Each number is 200 + 40 x the weight over its row's rms, rounded and kept within 0 to 999. Layers, rows and columns count from 0. The size before them is the row's rms in percent of the matrix's.

# q: layer 6 attention query, 320x224, rms 0.135, rows 279-309, columns 112-223
# k: layer 6 attention key, 320x224, rms 0.135, rows 279-309, columns 112-223
q279,112,194,140,160,240,197,142,162,194,209,261,200,219,198,276,272,200,229,229,243,175,186,169,173,178,287,205,208,295,199,225,239,134,209,213,219,150,199,219,236,192,157,216,225,160,244,143,137,250,206,176,234,187,190,301,143,272,272,172,189,63,205,203,184,172,275,159,206,179,243,241,214,180,159,201,218,189,207,224,343,186,220,214,180,197,193,156,224,225,215,195,229,122,185,174,232,234,294,191,231,198,153,221,167,206,201,241,330,194,132,233,178,222
k279,100,188,204,183,181,179,131,291,195,178,171,222,205,170,158,185,229,203,197,183,236,207,202,188,191,239,241,209,152,159,209,153,128,184,184,115,247,219,200,185,192,198,170,257,243,202,209,49,207,181,178,201,211,219,280,158,252,170,276,226,177,209,204,149,129,193,243,208,199,212,205,203,186,176,236,176,171,196,231,173,228,285,207,179,186,217,191,196,185,113,230,262,158,266,197,207,221,197,253,92,241,208,134,190,243,155,263,225,146,176,245,159,166
q280,094,155,213,205,174,239,224,194,206,250,229,272,139,220,178,184,231,201,271,117,125,140,195,234,241,255,195,192,167,210,191,147,245,161,290,198,239,175,238,218,229,194,125,181,226,198,229,163,198,212,190,231,174,217,336,255,258,209,241,214,196,198,207,187,166,267,186,233,214,208,274,157,227,208,257,207,198,167,139,278,157,248,267,223,248,178,239,149,226,222,305,209,285,194,228,181,221,174,186,239,207,248,144,189,177,240,184,126,191,253,232,194,254
k280,096,244,221,157,257,210,229,171,233,167,213,220,193,296,176,201,241,279,237,230,185,178,180,230,188,198,204,195,147,234,176,220,264,205,183,151,160,264,239,195,221,221,206,170,223,154,154,196,297,178,267,206,193,146,283,228,185,203,220,234,234,249,277,188,257,185,136,172,228,235,216,303,209,117,116,154,215,280,227,142,223,217,219,162,253,147,150,206,170,191,162,124,226,199,149,205,156,201,226,177,276,189,157,230,201,238,204,214,146,176,187,226,204
q281,108,180,190,163,194,104,194,222,219,190,208,180,152,176,163,140,169,183,230,226,269,232,195,163,163,280,249,137,245,157,253,193,212,207,237,212,200,261,139,223,108,168,203,164,162,196,172,279,190,160,186,179,174,229,176,124,234,185,205,208,227,179,109,220,193,273,188,205,187,242,239,246,113,192,183,200,130,227,235,121,184,157,123,249,135,148,206,256,210,275,216,218,252,186,206,175,194,185,271,213,198,172,207,171,151,226,136,127,203,221,139,195,239
k281,101,208,257,209,217,156,173,191,180,120,208,177,183,263,219,216,164,191,130,129,169,232,225,180,172,262,198,174,218,190,311,74,157,298,144,180,134,180,167,245,194,218,249,184,208,245,207,258,183,215,223,227,213,200,227,222,146,188,201,293,173,209,202,147,277,147,144,223,183,139,257,170,153,198,192,171,92,190,246,190,222,198,142,208,200,189,230,113,220,286,192,157,205,172,195,220,214,218,203,197,255,262,198,221,203,197,119,208,223,210,154,180,220
q282,109,174,182,188,228,173,223,213,200,255,219,221,240,183,233,182,212,243,191,200,193,204,177,201,221,268,208,236,222,195,167,160,179,167,169,185,215,241,218,220,164,232,124,180,246,202,221,201,140,280,183,215,268,192,188,242,173,270,181,224,190,220,199,194,190,260,267,190,163,182,188,207,217,156,196,173,178,182,163,221,188,211,157,184,166,253,175,319,259,220,228,246,214,206,232,158,174,179,122,216,211,228,209,139,183,94,237,186,113,197,219,148,136
k282,098,200,232,213,162,223,126,234,196,153,237,239,165,190,201,226,223,219,107,213,190,235,171,232,187,251,211,185,155,205,160,196,149,245,142,278,198,246,227,155,209,178,220,198,209,173,138,166,216,179,197,222,226,210,177,191,153,209,157,261,226,185,162,198,129,259,171,193,154,180,224,267,158,201,170,160,154,263,261,136,206,163,147,200,146,280,179,188,126,204,299,165,227,100,160,257,222,179,216,218,198,141,168,177,217,223,219,276,191,246,167,267,196
q283,100,197,253,210,173,190,174,240,184,189,263,237,183,218,238,166,189,193,231,195,167,165,290,190,191,120,260,224,188,294,139,124,247,194,222,160,175,156,217,163,149,185,207,255,194,211,271,168,239,167,157,200,245,143,187,130,239,186,191,196,177,183,241,117,156,242,194,238,198,263,154,236,170,150,244,204,188,228,232,201,152,143,147,243,184,255,196,158,215,234,230,158,187,163,286,308,194,186,227,137,221,260,198,218,137,237,211,245,162,186,243,230,171
k283,091,195,212,184,165,277,120,175,166,216,145,242,253,142,230,190,244,223,183,219,167,188,230,279,176,104,270,193,148,191,140,154,196,207,245,192,180,196,231,264,170,182,171,292,139,192,253,186,179,155,232,226,101,222,226,154,187,187,193,186,192,210,279,141,198,179,228,215,225,197,192,234,306,199,200,216,134,143,167,164,205,202,252,198,194,163,238,209,174,222,200,235,199,176,172,85,223,235,236,164,244,223,232,166,236,222,249,261,184,257,126,227,208
q284,107,232,250,323,160,230,198,215,161,183,166,178,162,215,177,229,179,107,190,187,183,265,268,268,132,248,218,143,201,108,129,206,189,220,177,167,202,193,162,106,208,155,161,156,165,181,142,257,262,168,228,161,194,265,227,197,176,196,193,198,163,212,177,219,227,184,177,234,162,179,210,278,273,154,171,202,162,273,158,208,153,209,99,197,215,198,253,174,179,191,167,256,213,258,202,138,140,226,140,220,261,172,152,231,186,221,209,280,169,191,269,223,192
k284,101,218,213,158,235,174,219,215,179,237,181,136,141,173,215,188,184,138,193,172,215,174,130,122,153,155,175,211,207,153,177,244,190,286,83,255,227,202,169,260,215,257,266,270,260,219,141,195,186,175,166,226,227,113,172,203,211,174,204,173,190,213,243,166,232,273,160,248,156,214,208,249,273,144,188,183,203,207,170,195,220,170,219,198,217,240,133,182,181,211,188,182,118,200,260,199,155,251,137,264,210,193,143,259,162,203,159,212,239,245,178,207,198
q285,098,222,222,187,228,220,234,249,155,112,118,245,215,199,195,185,193,222,166,185,179,180,226,226,198,300,208,241,150,188,253,185,133,246,185,219,209,299,226,192,219,184,197,227,187,230,130,169,202,250,298,175,191,250,150,131,235,198,271,190,256,277,150,154,170,146,236,159,202,179,253,106,226,286,205,186,179,235,214,190,164,221,186,284,217,185,175,137,213,190,225,220,196,191,155,168,198,176,191,207,149,181,135,196,147,156,165,162,157,204,227,161,239
k285,110,197,227,222,215,98,242,217,155,225,199,172,103,183,155,145,177,146,199,225,207,183,139,195,205,144,219,235,251,144,222,203,234,181,225,162,225,184,212,165,185,167,199,205,241,198,158,114,204,216,185,163,162,165,144,259,221,165,169,225,198,230,298,173,189,156,203,123,200,186,190,256,218,216,139,188,252,174,205,184,230,114,221,225,256,196,263,125,280,129,221,179,157,234,220,108,230,177,210,220,250,214,195,258,126,265,196,157,233,138,189,247,135
q286,092,212,238,208,165,167,200,248,234,225,118,183,237,215,187,140,224,180,260,175,142,244,222,203,260,190,154,271,221,248,233,255,189,223,193,183,226,204,169,210,202,247,212,206,168,208,206,235,170,186,104,201,143,264,166,170,180,190,159,275,242,219,230,218,160,211,155,245,154,147,187,249,153,288,232,145,232,255,259,156,248,162,208,165,158,135,141,221,230,205,154,191,130,207,181,201,214,215,205,214,261,176,213,248,181,152,175,173,229,218,183,193,196
k286,100,226,176,239,164,240,256,182,236,189,164,213,200,192,175,200,207,199,263,231,217,240,179,226,103,235,161,163,187,224,232,223,243,226,205,198,207,192,218,164,271,189,228,204,184,198,177,230,285,171,169,197,172,208,185,157,228,173,152,171,127,183,162,225,229,201,245,208,226,222,234,251,103,190,152,219,181,129,146,230,131,276,214,242,208,190,240,198,175,209,164,206,142,276,167,188,199,235,181,213,150,220,317,200,225,190,233,224,269,145,261,198,198
q287,100,153,74,185,188,304,142,245,159,202,167,178,251,138,219,189,231,167,120,299,182,181,177,155,195,191,214,187,227,193,202,249,265,306,173,163,200,189,261,208,230,240,146,233,242,204,192,140,153,160,183,223,255,175,224,205,128,283,167,227,222,238,204,183,263,280,244,236,167,206,183,167,242,183,194,197,197,192,168,188,193,264,255,223,140,190,211,237,172,281,174,220,268,180,234,183,168,176,224,237,150,229,149,140,279,254,197,208,131,168,191,201,275
k287,096,237,171,161,209,195,226,275,166,201,241,259,208,203,201,250,145,214,173,232,197,176,219,230,126,192,260,209,193,153,208,180,159,189,200,219,257,185,254,200,237,185,189,157,148,202,202,119,156,177,189,227,158,192,225,142,254,245,159,150,124,197,179,219,219,200,184,188,167,173,164,183,212,216,177,221,223,240,202,177,240,200,173,239,174,246,180,249,160,110,218,186,270,176,186,204,211,265,194,179,239,223,155,108,251,280,244,253,154,225,153,209,220
q288,099,196,165,246,187,232,241,243,167,211,177,134,273,192,214,139,169,232,212,216,207,238,187,183,164,218,240,161,128,304,147,154,201,220,228,230,120,266,160,133,186,264,177,182,129,232,238,252,300,172,212,236,237,232,187,186,169,236,166,205,212,281,195,193,285,186,150,175,274,286,170,176,196,263,225,141,184,218,150,246,179,227,231,210,219,131,186,206,187,166,256,255,234,277,188,183,168,221,203,196,167,162,189,256,245,206,131,157,192,174,223,281,121
k288,083,193,200,193,186,243,215,162,225,213,217,193,254,164,241,199,152,203,197,210,199,159,224,235,192,182,214,116,222,235,212,238,248,242,245,272,280,211,254,210,290,205,182,173,244,118,214,207,222,207,186,196,208,175,168,234,252,216,188,213,291,151,174,188,217,197,209,212,250,207,191,298,208,183,194,202,248,179,231,190,218,201,143,222,167,180,251,205,175,193,181,175,206,156,146,185,174,146,238,226,219,146,132,142,135,215,189,150,102,211,252,239,186
q289,090,175,191,240,175,156,214,241,162,175,195,148,210,193,159,220,170,154,183,245,165,209,181,186,228,259,230,165,251,261,222,136,269,136,219,225,203,203,227,176,254,279,214,194,203,172,165,267,152,174,212,221,216,183,223,231,134,189,227,178,182,210,170,218,273,175,210,218,234,146,256,200,194,183,154,181,192,226,116,185,202,218,226,175,158,224,189,260,261,202,165,219,159,284,169,163,217,188,152,182,212,217,262,245,246,265,276,118,140,224,186,229,152
k289,096,175,154,182,188,254,254,217,181,205,191,169,185,234,163,235,217,185,239,175,213,141,154,196,156,109,201,155,187,247,165,311,202,195,150,223,216,181,165,201,244,239,174,240,251,171,173,234,227,174,195,233,209,173,214,163,234,252,161,190,239,191,213,153,169,194,123,189,226,210,174,252,203,248,213,170,232,188,194,207,149,172,179,243,163,180,221,103,203,237,172,161,149,130,203,122,258,175,280,153,171,157,147,238,215,189,133,180,152,120,198,259,202
q290,089,185,198,181,167,189,264,226,242,169,239,186,284,196,196,170,257,263,98,165,188,175,185,119,191,244,199,229,114,221,119,187,155,146,216,178,195,136,181,228,186,233,191,156,212,100,266,183,188,181,216,212,191,171,221,256,102,225,191,168,118,245,187,232,178,130,221,228,197,306,295,218,176,241,243,198,203,237,224,231,184,189,139,237,184,164,215,252,148,205,154,175,206,231,188,283,166,195,155,187,210,163,166,210,164,204,148,234,221,211,221,258,98
k290,087,241,219,156,237,198,253,144,285,203,173,174,195,217,196,243,162,167,168,201,216,280,254,241,198,203,195,186,191,199,175,192,199,207,191,220,217,156,196,165,134,152,190,236,208,222,166,228,243,158,173,157,204,222,224,180,236,140,248,243,267,272,220,187,209,273,182,219,138,210,220,254,198,203,186,156,231,179,151,151,193,179,215,218,188,234,174,188,130,158,239,153,183,218,226,269,295,227,217,159,251,202,167,232,225,193,196,162,210,208,215,153,153
q291,088,156,184,206,212,151,182,162,239,136,166,139,165,149,254,231,122,230,153,218,149,218,190,134,251,169,213,163,193,277,159,230,255,248,223,233,216,193,162,157,197,263,161,209,190,242,112,248,276,240,130,130,198,163,184,173,143,191,124,181,191,184,216,199,270,200,184,188,203,261,209,161,168,253,236,199,148,266,191,222,188,114,166,225,192,163,88,212,229,175,174,225,153,267,236,252,264,190,183,255,210,193,204,244,207,169,204,175,191,171,196,217,221
k291,087,223,223,218,131,193,184,191,179,189,226,189,206,214,125,222,131,164,202,160,206,219,196,219,159,210,195,161,133,237,211,122,195,156,204,200,161,207,141,140,167,195,184,207,210,103,167,197,112,166,156,125,156,256,173,224,182,171,233,184,112,272,156,171,270,289,258,228,277,202,231,235,217,244,205,190,275,125,198,169,224,208,238,189,161,171,246,192,192,136,253,161,265,191,283,209,123,248,196,182,143,203,182,207,160,275,206,122,244,236,126,196,173
q292,095,258,236,185,179,209,230,184,143,219,209,118,156,144,245,223,208,173,295,179,186,248,160,170,180,207,193,251,189,240,235,246,178,177,215,201,172,183,223,196,161,182,235,305,199,223,214,229,197,206,190,88,199,221,206,154,189,279,166,253,177,188,186,182,205,199,156,166,201,140,197,212,288,258,216,170,171,242,195,242,224,208,169,214,170,230,168,212,143,165,169,234,272,129,131,94,179,275,174,263,281,221,203,192,257,197,222,201,276,221,124,227,174
k292,096,214,187,178,122,221,175,257,260,211,175,219,120,175,196,187,55,243,213,263,166,186,207,197,183,252,255,218,185,199,206,197,137,232,189,194,222,186,131,126,201,184,225,201,262,161,230,160,214,270,196,213,222,169,216,229,250,204,191,228,225,215,174,172,197,173,267,176,259,231,102,215,252,162,166,218,275,156,172,142,157,214,246,208,286,264,270,154,189,208,253,188,194,197,180,245,275,204,228,201,129,180,244,176,175,202,174,174,196,197,159,243,141
q293,097,213,194,195,275,133,208,146,89,220,205,223,215,189,239,234,229,249,147,162,177,214,202,149,264,238,176,209,170,234,196,192,246,144,275,174,221,197,159,269,176,229,181,177,211,108,198,159,234,205,234,219,194,223,198,257,175,261,249,164,179,212,201,239,161,137,252,119,239,233,169,271,202,224,142,195,245,200,168,177,205,202,179,227,267,152,233,270,125,212,215,221,225,261,197,259,120,235,138,224,219,203,130,235,103,223,176,190,282,199,228,223,167
k293,101,167,242,187,192,213,203,301,281,163,195,152,239,198,173,218,166,236,191,237,297,140,248,204,164,202,200,225,224,235,94,217,234,199,198,256,200,167,137,197,201,217,238,227,168,182,122,182,241,191,187,183,181,179,249,181,187,196,115,187,263,217,165,194,177,173,246,216,205,264,171,193,138,236,216,274,203,263,194,250,161,210,214,255,192,231,180,178,174,215,217,199,226,216,265,119,208,132,121,157,260,204,200,202,275,178,149,161,124,201,291,249,179
q294,099,210,127,131,218,230,168,203,202,138,253,202,244,183,184,192,293,185,179,211,154,229,182,194,129,255,221,179,183,180,107,219,189,155,249,217,169,164,173,194,228,264,246,211,221,246,213,261,287,177,288,280,197,238,214,207,179,243,221,129,209,218,163,190,204,237,211,213,188,194,250,182,310,208,227,260,231,179,237,231,235,184,216,172,253,195,226,196,287,199,182,165,149,187,156,215,187,177,207,234,204,180,188,162,179,186,184,190,253,257,139,263,164
k294,085,140,280,205,230,293,181,158,224,205,167,190,230,187,289,233,198,249,157,209,197,204,187,142,202,208,182,223,205,216,201,205,222,164,152,180,218,257,197,241,206,121,181,170,242,176,234,211,177,216,167,130,234,213,198,169,238,191,252,217,204,156,163,166,222,206,227,181,141,278,117,146,269,183,141,205,159,185,182,178,219,240,215,221,122,238,180,199,235,162,236,220,100,244,174,244,223,203,217,235,156,166,270,260,209,233,153,219,179,207,219,205,150
q295,091,182,190,192,167,197,165,150,239,115,179,180,229,220,166,210,221,221,146,214,153,202,251,121,252,214,294,242,160,259,92,173,297,163,220,277,167,203,227,142,193,212,240,169,202,211,263,187,275,210,192,234,217,185,215,334,186,204,186,228,177,250,230,233,277,171,261,197,364,222,278,185,272,238,156,207,216,134,232,221,178,220,175,230,243,255,222,186,203,194,160,196,138,233,202,189,156,174,171,228,223,195,194,272,169,181,224,173,218,221,175,180,222
k295,105,244,177,234,240,154,218,174,200,168,193,139,204,124,192,240,261,220,181,223,226,293,155,127,168,146,132,183,250,207,134,170,274,137,161,194,164,236,199,181,219,241,223,202,185,169,155,246,217,224,238,144,161,211,174,189,149,195,269,172,279,219,176,227,242,269,152,112,211,199,196,215,178,231,172,210,261,155,245,177,138,162,186,211,168,220,184,197,191,159,213,190,168,188,197,306,208,199,271,160,224,139,141,185,182,271,236,169,203,134,239,196,169
q296,107,221,253,165,240,252,202,195,206,214,198,219,227,254,216,172,196,238,150,215,157,164,236,204,172,152,157,222,169,120,62,171,221,208,277,194,245,166,128,224,247,149,153,181,151,175,170,99,157,137,213,216,239,71,181,241,266,256,202,232,172,204,222,222,189,123,243,143,203,244,261,146,262,201,213,170,227,196,151,176,245,209,164,180,156,145,213,234,240,235,200,197,204,196,201,205,180,159,200,205,227,247,156,215,212,202,143,167,231,221,229,324,200
k296,105,217,191,204,124,146,216,278,233,176,204,263,186,207,182,289,209,199,160,179,248,155,197,218,191,187,177,183,160,217,211,184,138,220,201,230,252,203,250,232,289,302,210,173,123,156,188,245,198,147,189,245,207,181,218,227,170,252,200,177,224,176,246,207,276,149,205,245,245,188,198,220,181,194,193,181,77,242,167,184,171,188,181,178,217,230,216,198,193,233,213,240,258,289,163,242,207,157,225,159,208,154,196,238,198,207,206,235,188,206,269,231,148
q297,105,185,164,234,244,157,169,179,144,216,208,217,226,225,295,234,210,168,214,224,233,128,192,186,155,123,218,211,199,216,240,158,204,163,182,197,169,239,155,201,130,190,204,164,219,134,159,176,262,226,240,208,230,264,131,86,206,125,244,196,195,261,282,227,253,290,196,209,238,196,140,215,158,175,170,179,144,251,285,314,166,112,151,201,184,175,212,142,201,210,169,229,145,159,184,188,175,198,199,192,118,230,244,159,118,165,172,187,215,146,236,235,203
k297,083,207,211,208,192,178,185,229,206,263,198,243,242,229,240,168,206,161,248,132,216,192,186,233,249,200,197,258,177,228,273,205,178,181,259,163,164,281,270,225,260,185,244,174,98,229,237,213,157,105,207,207,197,263,193,245,177,133,256,227,171,171,205,246,151,206,181,190,183,266,181,213,328,158,231,246,230,224,182,266,161,171,239,156,198,104,141,229,190,234,182,215,177,166,232,129,163,251,165,173,272,229,185,146,218,182,187,218,207,275,220,150,227
q298,101,242,270,241,123,197,225,298,85,204,207,158,232,218,157,201,171,203,173,269,194,232,195,207,149,157,229,252,169,183,204,179,206,176,191,158,234,236,188,155,199,205,171,201,238,175,216,219,143,250,223,163,224,230,178,137,227,236,160,244,163,211,230,157,230,249,193,228,290,159,172,262,244,246,261,209,171,235,255,185,110,262,211,162,255,192,231,206,176,210,215,228,197,262,260,189,160,232,197,136,254,168,211,199,197,208,203,218,163,192,132,219,119
k298,096,202,151,251,143,243,252,215,170,194,176,140,107,258,178,198,236,239,227,232,221,178,167,232,150,171,254,232,171,287,257,151,153,192,157,296,254,191,154,225,208,175,168,135,188,235,216,195,250,199,205,187,140,215,205,222,241,214,241,212,208,225,73,232,184,180,141,172,196,260,252,201,216,136,198,209,191,180,208,224,125,205,178,171,192,161,253,196,130,203,228,198,217,178,135,190,212,238,154,208,233,211,190,217,138,160,248,229,238,149,140,178,149
q299,093,152,164,185,225,236,207,194,197,220,203,192,210,185,157,118,212,235,168,233,276,244,114,227,157,129,94,148,268,237,182,243,209,169,200,243,202,200,211,208,266,272,217,229,164,240,170,225,200,147,188,210,173,212,238,219,178,188,197,184,187,199,182,187,259,171,89,229,243,231,200,195,251,166,121,246,198,200,184,194,290,236,189,220,148,150,177,208,246,155,225,165,233,208,198,197,218,182,229,202,257,133,156,256,234,228,146,288,150,136,134,207,161
k299,093,202,162,142,223,240,200,235,211,145,168,145,262,249,233,215,207,180,138,164,131,208,198,197,210,145,253,240,186,257,178,211,221,193,154,207,241,190,186,178,206,212,166,162,201,179,240,172,173,179,156,212,246,200,302,237,203,215,176,218,194,223,169,185,197,244,203,294,183,207,180,192,182,221,138,250,229,230,170,209,217,177,230,128,254,161,194,212,244,296,213,179,219,251,266,224,250,225,185,131,152,193,204,192,170,204,143,168,306,187,188,166,199
q300,093,217,147,228,236,182,136,135,171,192,193,250,244,227,201,291,203,214,216,214,149,133,173,118,197,221,167,180,268,209,174,154,173,120,210,179,164,199,165,209,191,227,159,243,199,271,205,233,231,223,180,201,263,191,202,140,158,181,209,162,216,227,242,180,144,160,222,173,152,210,204,114,197,253,178,166,289,179,232,255,181,218,179,182,217,143,188,153,254,231,211,189,177,204,213,249,266,192,205,258,208,225,134,263,201,231,146,167,263,160,204,256,106
k300,094,194,237,201,152,180,179,197,139,222,234,228,113,217,143,316,240,227,105,234,286,148,219,212,207,188,163,219,160,260,170,235,169,135,146,138,169,196,200,162,208,228,201,217,222,198,188,242,304,190,247,252,181,195,171,233,200,195,209,170,239,204,198,201,191,184,206,137,237,271,163,212,212,245,184,196,206,206,259,230,139,198,252,113,247,164,244,173,238,247,214,230,195,232,164,226,256,161,107,218,185,201,214,201,179,178,169,168,211,118,187,176,168
q301,099,233,222,237,196,274,233,171,197,169,152,178,194,156,193,171,262,185,261,194,226,229,224,159,186,245,207,246,207,221,236,255,182,259,173,147,182,241,191,187,216,200,261,214,252,137,271,159,166,165,153,241,156,172,191,264,220,168,146,295,221,153,227,289,185,150,228,261,195,213,191,225,150,202,252,198,216,245,208,179,221,120,196,189,232,267,185,177,146,245,186,213,210,273,209,206,200,192,141,199,179,147,215,231,163,201,173,246,231,172,211,221,91
k301,103,139,196,168,201,250,161,171,192,238,261,182,183,169,168,147,171,194,233,241,239,156,213,176,200,219,207,199,248,133,227,257,186,159,192,122,167,207,253,202,222,192,241,261,238,229,276,225,263,247,222,250,231,207,201,165,183,189,194,213,230,170,187,251,223,219,269,184,227,150,218,212,183,212,182,125,260,192,211,221,166,187,197,195,166,231,277,247,190,197,285,185,177,98,149,140,123,179,184,199,176,129,210,190,259,117,88,173,178,227,181,258,212
q302,095,185,155,266,181,194,199,275,229,265,249,229,219,144,205,170,212,166,227,203,124,150,149,244,283,197,218,124,182,246,245,184,165,165,255,200,164,222,165,234,224,194,226,256,222,165,204,144,167,92,200,145,182,176,281,230,244,142,211,201,199,286,175,218,222,241,246,149,211,196,195,236,237,155,272,205,260,321,231,137,160,246,242,175,151,188,187,235,224,222,202,195,228,211,238,135,208,186,251,221,234,194,226,170,210,246,159,166,246,200,167,212,203
k302,098,189,120,240,192,207,204,245,217,234,205,233,202,265,309,255,193,139,231,158,171,232,178,269,201,212,193,132,159,184,159,193,207,227,189,291,227,221,157,233,236,217,216,222,234,186,203,179,185,155,234,286,195,196,222,242,213,170,255,243,219,192,319,166,140,280,124,185,177,208,275,167,171,118,168,204,165,176,204,202,198,211,172,237,155,232,218,226,279,129,161,182,240,180,191,149,206,235,273,241,197,199,297,268,186,221,177,151,244,108,155,235,145
q303,099,169,172,193,193,238,206,216,166,175,237,160,284,216,189,247,234,221,185,252,202,192,192,225,174,225,240,199,148,230,161,228,208,160,212,253,193,199,120,217,161,128,252,164,244,133,179,204,202,145,193,207,197,199,211,226,258,126,270,278,220,123,176,253,165,251,208,189,201,213,183,178,264,149,176,314,256,245,248,230,191,222,260,195,259,165,133,217,179,233,143,164,167,202,212,195,229,222,233,173,143,197,288,173,173,292,192,275,195,195,249,226,195
k303,108,214,173,199,223,167,214,176,176,251,169,185,158,208,243,173,300,180,214,246,226,154,175,144,157,268,175,230,204,167,160,86,171,125,261,248,221,205,98,172,179,153,199,245,301,204,275,186,266,172,181,184,196,169,135,199,159,259,148,256,167,197,178,213,182,176,214,261,155,235,211,140,242,151,235,170,192,236,185,201,156,241,219,172,147,204,182,194,170,243,239,200,200,246,223,215,233,200,163,242,241,179,169,205,231,247,216,216,177,223,235,158,279
q304,092,195,178,235,125,196,181,183,204,241,139,250,176,216,174,302,234,185,141,178,219,183,247,177,215,187,217,198,149,257,222,245,136,179,202,223,167,169,195,130,144,151,187,184,200,255,199,277,206,202,159,213,182,224,163,203,131,163,132,253,214,265,224,135,188,187,191,178,255,180,223,129,169,234,190,166,241,200,211,190,230,242,207,182,158,223,222,163,247,206,238,183,203,221,201,300,95,198,106,253,139,200,173,210,196,241,130,251,257,180,223,228,174
k304,097,219,254,187,139,242,119,200,135,250,241,161,127,217,171,251,235,172,198,148,204,162,198,190,227,181,168,196,252,216,229,226,242,176,218,169,241,213,207,171,190,183,201,187,159,131,140,232,200,191,163,222,150,190,235,205,180,229,130,271,226,261,183,208,269,201,172,138,274,186,242,144,205,294,220,223,163,258,223,229,158,170,267,156,189,201,190,229,222,156,130,173,159,228,189,216,158,130,193,221,212,187,240,181,123,198,188,280,216,169,220,169,162
q305,103,154,145,199,193,146,134,215,252,189,181,265,172,193,143,127,236,195,195,226,213,166,180,151,196,166,170,180,223,166,194,187,172,170,199,196,196,207,166,129,242,229,207,172,264,227,193,146,223,145,177,205,263,196,189,233,256,142,249,243,168,179,242,228,229,194,276,218,206,182,154,177,195,147,182,271,210,134,254,164,214,178,261,214,154,252,207,215,214,213,173,162,143,204,265,193,216,103,166,162,111,291,314,174,139,233,233,170,198,159,196,204,240
k305,106,140,217,177,217,179,151,204,265,142,203,207,210,255,217,224,212,210,185,212,237,160,245,155,244,195,239,205,87,166,152,167,263,229,236,140,193,202,248,217,206,188,140,216,210,275,225,203,253,175,171,285,168,233,199,205,225,213,211,287,169,224,194,158,138,178,217,119,247,277,186,225,229,168,217,191,249,168,149,227,132,120,177,227,217,203,229,238,209,228,190,223,198,219,210,175,193,170,205,217,199,228,236,171,126,133,160,149,151,177,244,203,247
q306,097,232,198,163,164,247,247,210,153,184,235,149,250,160,160,180,267,209,229,178,161,254,237,159,226,226,200,159,154,198,172,121,178,201,252,193,174,213,163,186,151,208,107,217,186,201,201,188,167,196,150,192,170,251,227,208,189,216,185,91,206,231,109,207,161,149,179,271,160,180,190,189,158,200,240,227,194,117,208,199,152,217,217,216,228,212,183,239,164,270,188,186,137,229,169,257,157,189,291,218,188,233,219,203,212,179,212,273,192,225,189,124,191
k306,114,159,201,107,218,178,196,187,167,244,119,182,189,158,185,155,263,155,261,234,220,236,269,232,242,216,169,255,260,256,243,184,207,154,173,160,188,226,204,264,219,187,257,206,167,167,151,167,116,198,188,171,144,234,186,216,220,191,160,148,98,160,138,195,220,172,168,223,215,207,182,218,174,219,216,237,135,222,222,168,242,251,240,222,258,156,144,177,188,204,174,189,248,205,211,136,110,148,223,207,248,213,163,233,221,122,228,257,186,230,183,208,201
q307,103,241,261,223,159,188,208,233,218,140,265,178,144,152,174,185,178,184,197,177,226,212,233,199,198,200,170,176,226,218,217,261,207,248,213,247,292,182,279,192,162,197,146,182,172,116,256,183,210,165,159,256,183,220,192,254,251,194,185,130,225,187,192,247,251,132,179,250,244,202,255,195,149,121,184,231,208,292,174,182,170,171,280,267,258,233,201,214,177,272,211,168,195,268,147,166,246,136,161,172,188,261,244,230,267,196,157,207,198,139,208,255,139
k307,098,158,199,190,196,213,238,185,227,172,205,138,182,201,219,215,148,185,228,195,202,233,200,213,177,256,256,196,198,207,242,193,250,210,199,213,135,177,200,112,199,166,254,209,203,191,164,216,200,192,170,122,192,208,167,136,177,190,205,177,191,237,161,189,211,125,191,209,248,189,185,128,177,136,210,178,182,309,209,174,120,230,258,168,208,155,209,229,196,295,267,183,231,222,166,206,197,171,193,322,209,173,241,126,161,174,170,317,116,285,242,222,191
q308,104,134,229,177,177,228,192,244,214,223,215,122,248,255,143,183,221,138,156,237,253,186,222,145,159,228,230,191,247,159,139,165,242,232,205,238,239,188,154,207,216,150,159,234,146,137,228,213,152,200,251,184,207,147,137,159,214,179,210,250,124,212,203,77,170,191,157,189,237,154,183,226,161,230,195,207,231,207,100,186,261,139,136,220,198,173,242,244,186,105,166,202,191,171,143,242,211,215,160,160,187,187,255,307,183,200,156,147,199,240,240,165,253
k308,101,308,141,179,198,206,201,132,209,171,227,210,191,190,242,219,123,169,215,212,185,176,226,213,147,189,226,89,180,219,153,208,202,206,150,294,186,170,93,214,175,170,159,186,225,201,145,257,279,242,264,211,243,149,192,155,197,234,110,192,195,212,229,258,298,235,203,250,174,211,248,240,208,163,196,191,150,219,199,183,186,224,209,245,134,201,225,239,178,226,255,192,145,173,186,256,174,194,216,152,184,212,213,256,201,199,281,135,280,211,199,174,215
q309,102,201,159,255,107,218,215,229,224,216,223,184,173,248,219,223,176,164,251,284,133,267,171,276,182,222,167,167,164,193,232,109,223,185,170,290,176,219,204,176,259,238,176,201,178,226,284,175,186,239,234,199,177,198,200,214,118,151,233,257,212,202,178,263,212,276,202,101,306,208,193,216,206,231,247,120,224,138,196,198,218,232,251,228,216,236,231,187,226,214,212,152,198,206,241,247,210,189,186,168,195,184,168,228,158,233,193,65,168,166,151,250,216
k309,106,237,133,200,243,169,185,154,184,125,296,171,275,215,160,222,169,168,185,207,190,185,165,228,207,184,205,143,136,206,167,175,145,256,142,206,142,156,204,139,266,196,283,191,194,201,160,244,216,207,221,161,149,147,224,197,172,209,251,136,187,202,152,220,196,212,197,137,220,212,172,188,151,206,277,185,177,200,219,238,92,131,193,236,176,198,128,235,175,208,223,200,212,198,195,187,118,268,144,185,174,241,211,223,184,138,207,137,172,161,219,149,177